Each number is 200 + 20 x the weight over its row's rms, rounded and kept within 0 to 999. Layers, rows and columns count from 0. The size before them is the row's rms in percent of the matrix's.

# k: layer 7 attention key, 128x128, rms 0.168, rows 24-48, columns 0-63
# q: layer 7 attention query, 128x128, rms 0.158, rows 25-48, columns 0-63
k24,104,186,235,218,234,200,197,197,235,255,210,203,203,206,198,188,212,183,209,174,214,195,211,210,236,202,184,184,183,203,182,209,178,212,183,206,190,169,233,209,209,218,188,188,201,208,186,181,193,157,220,175,189,232,202,179,152,184,211,195,175,210,217,161,185
q25,103,194,192,233,237,191,183,204,233,196,222,184,233,193,185,201,242,196,192,183,229,178,172,197,212,179,202,196,198,234,184,198,175,221,199,193,172,182,189,230,225,252,194,206,200,207,224,204,235,155,191,181,179,178,231,206,194,196,205,222,202,225,190,231,205
k25,099,186,170,204,204,192,167,171,215,205,215,175,213,197,200,201,206,203,202,191,197,168,190,215,185,225,207,174,210,221,204,207,205,178,179,150,165,207,175,214,192,228,181,216,219,181,196,185,168,220,205,174,180,234,202,219,206,197,178,210,246,214,185,213,209
q26,094,234,197,195,205,187,195,195,180,203,210,180,173,219,205,183,192,192,214,202,199,207,198,183,188,210,167,187,204,179,191,159,188,197,155,183,243,218,176,221,210,194,172,207,173,207,241,189,156,231,224,212,183,170,195,179,203,190,171,195,231,230,237,174,173
k26,104,191,230,208,194,214,197,181,196,202,165,196,222,234,212,183,205,208,205,177,192,201,182,212,232,176,190,202,220,199,174,154,226,215,183,189,220,224,230,221,215,203,242,207,195,204,205,176,232,178,187,179,197,215,199,216,218,176,212,177,174,205,234,198,175
q27,116,220,176,167,196,202,211,211,203,224,199,213,230,240,217,233,186,190,193,199,210,197,191,185,181,206,250,214,214,176,198,218,208,211,197,207,184,212,176,193,201,204,205,192,198,216,199,213,195,196,178,208,223,197,216,205,235,182,185,174,199,208,182,203,237
k27,113,211,197,227,211,214,180,198,205,230,185,189,187,207,234,190,224,196,164,210,212,193,217,267,193,187,193,179,216,202,203,172,197,232,180,224,224,211,182,201,199,213,198,187,228,185,160,202,226,196,223,207,188,197,210,217,184,212,219,192,247,210,205,182,207
q28,115,156,183,175,175,167,206,219,170,236,189,180,202,257,184,215,243,208,223,187,248,213,213,194,205,190,200,205,194,197,187,180,200,166,199,190,183,171,224,193,205,192,201,247,181,179,198,209,221,170,178,178,180,195,184,168,221,196,200,183,201,214,188,190,207
k28,122,191,203,174,200,222,202,182,180,221,197,194,207,196,211,219,195,213,214,210,218,219,194,215,183,209,199,240,205,234,177,210,187,162,202,209,201,243,218,224,209,197,209,209,194,190,187,224,160,191,192,206,209,217,207,198,198,182,201,245,201,228,182,199,223
q29,109,188,214,194,194,208,202,186,182,230,208,219,200,237,219,213,210,217,190,182,183,201,189,187,189,201,179,187,195,186,215,170,225,173,197,173,206,169,191,244,184,220,191,193,219,194,210,195,186,265,191,207,201,185,228,225,236,167,220,216,184,198,199,205,197
k29,108,190,195,186,224,171,170,204,210,198,213,216,212,213,199,178,224,199,195,189,140,203,195,207,211,206,203,197,189,173,215,198,196,219,158,180,198,163,183,211,176,228,233,179,172,217,193,225,232,216,224,192,173,181,200,236,212,218,196,222,196,205,195,216,222
q30,112,189,207,214,188,188,212,203,186,203,193,204,219,207,200,202,202,196,201,206,179,175,170,194,200,208,179,140,194,191,245,181,201,190,201,163,188,193,164,185,187,223,185,181,211,218,235,208,204,189,202,223,190,216,228,203,190,200,204,175,217,172,182,221,165
k30,127,221,198,185,196,195,193,210,181,199,212,189,203,215,209,219,170,208,161,224,210,191,169,190,181,190,175,187,214,204,220,192,193,192,217,169,233,182,151,180,165,184,226,225,206,212,224,196,211,207,201,229,212,209,196,186,237,194,217,218,177,208,215,184,177
q31,126,202,203,235,231,191,211,209,173,216,177,175,199,219,212,172,200,210,202,203,151,186,233,205,216,202,174,198,202,225,229,216,177,211,214,223,209,184,199,210,226,176,172,179,200,203,214,221,200,184,235,207,205,185,224,222,203,200,243,210,224,164,219,226,250
k31,109,183,198,168,207,180,188,200,202,163,178,159,178,184,174,186,188,196,218,223,217,216,214,224,214,239,199,184,206,191,200,220,224,170,199,207,220,199,178,232,214,223,207,213,191,189,225,190,204,213,206,216,182,214,238,198,212,209,155,214,201,189,180,220,196
q32,114,159,187,195,190,235,229,201,144,221,163,216,165,213,212,226,186,189,199,163,214,181,215,211,172,197,195,202,229,202,184,202,184,162,222,215,214,202,218,185,202,176,185,206,226,204,205,195,164,216,185,208,205,223,183,193,216,192,174,217,187,198,192,175,198
k32,106,192,191,217,189,213,190,217,192,207,226,232,217,178,197,188,186,184,154,217,183,217,176,209,191,190,189,211,200,190,159,192,186,201,193,213,203,187,205,240,211,220,208,203,234,206,212,192,175,210,234,212,186,215,192,205,195,164,242,203,201,222,185,176,204
q33,090,218,225,198,189,176,237,217,211,195,181,218,198,196,161,217,248,190,210,189,157,212,209,209,219,188,169,201,215,213,179,194,181,146,208,200,207,154,190,184,220,222,195,206,169,184,185,192,162,181,201,196,208,197,177,207,166,221,215,169,197,154,205,181,202
k33,112,201,214,214,213,167,194,194,240,193,208,217,202,197,223,216,197,164,164,202,173,209,226,243,204,204,207,214,193,233,213,194,190,203,195,206,222,185,197,181,187,182,190,194,205,221,161,192,188,201,201,208,200,181,202,222,162,249,207,227,198,219,213,187,220
q34,120,184,200,176,180,180,192,233,205,249,193,179,199,209,189,170,178,190,177,180,205,199,186,183,173,236,170,196,189,196,188,198,225,193,185,224,201,198,214,198,181,200,207,186,194,215,169,197,181,176,225,195,188,183,197,207,229,193,170,177,211,228,191,210,224
k34,104,196,186,198,171,215,193,235,185,267,222,174,208,189,226,195,193,186,185,171,198,177,217,227,210,222,186,186,180,212,196,231,217,192,224,214,207,166,235,197,184,161,178,220,194,203,211,210,228,214,204,209,211,202,172,184,233,205,207,162,187,194,243,204,206
q35,112,210,221,201,211,180,208,208,190,222,203,175,181,177,201,198,217,168,205,180,173,210,188,158,177,202,211,194,221,195,222,173,188,206,226,205,166,176,176,208,173,190,198,180,166,203,200,214,187,216,226,224,212,199,217,216,181,188,185,157,215,216,220,171,216
k35,131,181,183,194,214,184,216,182,172,198,239,183,199,206,209,172,204,234,221,180,182,195,243,206,234,211,199,238,192,192,183,225,189,187,223,190,187,204,166,192,216,193,207,184,201,206,167,219,185,204,213,205,209,215,200,199,190,212,199,191,211,218,228,198,206
q36,112,181,213,214,204,200,196,208,235,190,190,222,172,172,175,226,233,218,215,221,187,208,165,205,186,174,197,188,201,205,195,164,186,180,201,200,206,211,215,202,214,169,233,215,189,169,217,204,217,221,164,239,197,220,190,197,199,208,218,205,165,205,222,193,181
k36,119,205,196,187,196,230,148,207,224,199,194,168,210,197,213,231,229,211,226,195,221,195,235,212,226,189,185,186,219,180,204,174,211,213,210,233,195,217,197,202,208,191,216,216,223,194,195,188,195,193,200,190,165,211,213,219,210,227,236,236,205,189,208,200,188
q37,121,246,204,223,228,229,251,158,174,189,241,233,217,184,182,193,224,199,225,209,181,198,191,176,187,181,198,227,194,219,205,258,200,193,176,209,211,191,209,213,204,200,188,210,202,220,175,180,180,216,191,206,188,239,201,224,197,172,185,196,213,220,166,197,223
k37,114,194,195,196,197,212,205,213,177,146,236,174,203,193,171,215,204,201,160,232,163,223,164,158,171,186,209,208,216,184,214,236,201,216,188,246,232,212,192,208,194,212,228,194,217,190,183,222,184,215,220,212,242,194,196,215,183,198,190,182,225,200,173,165,200
q38,128,213,213,167,191,232,216,197,162,193,215,212,208,170,196,202,174,203,209,184,199,211,187,201,207,196,221,207,169,202,223,189,202,198,238,196,198,194,166,225,236,198,158,202,203,184,200,210,201,218,188,197,164,182,183,200,171,218,175,231,182,220,197,212,174
k38,124,190,224,194,219,203,188,219,167,219,203,225,214,177,173,221,212,165,207,211,206,230,197,219,212,178,211,216,176,199,209,211,193,196,227,222,185,183,206,220,198,198,180,201,195,189,208,154,218,222,243,166,205,194,192,201,165,263,197,186,202,197,223,204,182
q39,114,164,216,215,190,188,203,182,159,172,182,207,222,167,221,202,194,175,220,188,187,220,215,214,221,205,165,171,227,217,164,219,259,160,190,193,209,208,192,186,150,228,200,171,199,192,171,213,173,223,192,206,164,174,203,213,217,202,186,213,233,184,209,233,229
k39,111,166,207,229,206,223,208,214,204,186,201,188,209,220,192,208,194,201,207,187,184,209,190,172,167,195,192,207,198,204,176,187,217,198,210,177,221,174,187,201,163,169,196,198,175,227,157,204,147,203,187,205,150,174,183,187,187,210,186,195,138,190,232,212,202
q40,109,207,195,177,196,184,181,171,208,195,183,158,186,195,164,180,202,216,190,205,231,206,205,188,226,210,170,240,207,189,208,207,225,216,183,196,171,226,219,174,208,201,190,175,228,197,196,205,213,203,139,207,200,159,180,226,211,196,207,196,172,215,173,176,235
k40,116,200,212,199,209,215,221,186,214,193,183,224,229,204,180,224,196,207,202,199,188,208,198,214,206,192,195,168,192,193,167,216,181,166,231,206,185,205,231,194,220,216,240,196,187,209,173,183,204,175,226,174,221,191,180,187,185,193,216,203,209,171,194,167,230
q41,105,211,161,187,201,150,175,152,228,211,247,191,209,209,191,175,190,167,193,154,195,200,221,221,204,196,222,217,201,211,182,181,188,161,183,188,188,182,197,175,203,213,187,198,192,223,192,237,209,221,250,179,218,182,191,226,209,189,164,208,196,199,185,194,198
k41,112,208,199,186,205,216,184,185,195,234,206,156,147,197,190,215,229,197,226,187,178,171,210,176,197,154,214,210,194,186,209,239,178,164,186,188,162,200,179,197,196,204,160,189,209,222,203,188,178,194,235,185,195,180,182,224,167,238,213,218,179,169,217,202,189
q42,108,194,184,205,209,213,196,203,213,174,203,162,209,212,201,227,196,189,148,162,215,182,203,196,225,214,193,207,199,170,174,200,208,163,222,217,181,218,190,196,195,200,206,211,222,207,217,200,187,206,228,230,217,175,192,217,171,210,200,222,230,200,207,193,202
k42,116,196,180,188,188,166,198,183,218,216,198,205,171,193,173,211,217,208,198,191,186,170,176,202,211,204,167,182,202,205,203,188,180,160,217,240,183,216,243,164,181,209,227,219,221,204,189,193,189,225,191,200,194,193,192,228,212,188,193,172,189,227,219,190,201
q43,117,178,196,232,221,250,207,228,199,219,203,195,212,171,182,212,191,164,235,201,215,198,229,266,192,205,176,190,175,190,236,195,214,209,199,193,209,180,228,192,183,192,187,196,204,217,201,193,231,211,207,186,220,166,227,197,211,201,205,237,202,187,244,199,163
k43,119,191,232,187,243,241,247,212,204,195,176,199,229,199,188,223,197,200,215,190,250,216,215,227,241,183,211,188,223,210,185,171,233,193,209,194,250,194,196,192,197,178,184,199,190,216,204,227,217,203,188,186,196,195,215,201,169,182,208,217,197,195,224,200,177
q44,122,189,198,167,204,187,206,180,231,199,215,231,220,186,154,202,205,208,219,228,210,201,178,186,153,195,258,183,183,208,181,181,180,202,196,199,216,175,169,189,213,227,184,202,176,208,189,197,190,197,241,219,168,177,220,203,195,221,178,185,204,171,199,179,217
k44,119,200,205,178,204,200,206,178,209,223,219,217,206,188,181,189,188,216,252,212,223,195,193,221,164,209,214,228,180,228,196,203,204,212,231,217,186,230,186,174,192,185,178,185,173,187,203,202,196,191,230,225,214,188,232,215,222,229,221,161,233,209,195,181,190
q45,111,196,202,196,222,165,217,244,187,228,198,186,220,195,159,193,182,221,193,210,224,200,206,173,179,209,215,184,205,203,210,239,210,182,246,180,213,186,198,197,214,212,177,219,196,277,225,174,186,193,187,190,226,196,176,212,206,218,180,189,207,192,220,201,187
k45,112,220,179,220,219,198,214,207,186,179,220,191,229,197,190,190,167,185,181,190,205,199,221,198,221,195,237,177,218,180,212,223,195,206,221,189,226,226,199,201,201,193,209,219,207,236,232,212,190,229,242,220,219,188,211,213,196,210,177,197,214,190,217,209,184
q46,113,186,201,207,214,196,195,216,212,218,202,251,196,195,207,188,241,211,200,215,208,221,223,214,196,187,213,174,206,185,197,180,235,202,194,151,220,183,163,206,169,181,206,230,234,206,229,188,171,180,192,181,204,185,201,210,165,205,195,210,190,205,208,193,194
k46,116,191,206,182,200,208,198,182,200,202,191,188,207,186,206,207,209,206,227,254,206,186,197,251,215,195,167,232,232,219,206,202,234,232,219,190,201,186,178,213,192,201,201,187,170,213,191,193,189,232,200,191,195,253,219,206,193,164,218,190,200,179,202,207,220
q47,112,206,197,219,245,186,165,223,230,230,206,211,196,192,211,200,182,223,201,214,208,214,183,194,177,193,227,208,206,178,184,229,218,182,210,209,193,171,215,202,179,194,223,212,200,194,211,158,199,225,218,197,210,201,213,195,232,161,198,141,201,202,162,212,182
k47,116,232,184,196,178,191,191,174,196,228,217,189,196,237,236,181,128,209,192,219,183,194,210,195,192,207,199,176,217,191,171,189,183,224,202,174,231,169,188,224,171,191,224,203,194,200,197,195,203,204,201,172,231,219,204,155,201,207,197,170,210,239,202,203,204
q48,123,167,189,223,175,242,205,242,202,167,236,190,206,214,186,176,226,196,233,210,218,214,216,186,235,173,197,190,197,179,189,181,190,228,192,240,191,200,199,197,206,207,201,193,204,209,218,212,210,199,213,196,196,222,183,213,201,204,188,207,222,226,204,200,201
k48,113,222,181,240,207,243,188,207,261,200,192,190,216,201,211,200,189,224,215,190,215,182,195,203,212,185,214,204,216,175,221,167,229,210,192,199,192,218,200,233,206,247,183,181,175,202,211,232,201,163,187,176,212,190,177,199,195,235,206,208,172,210,235,224,232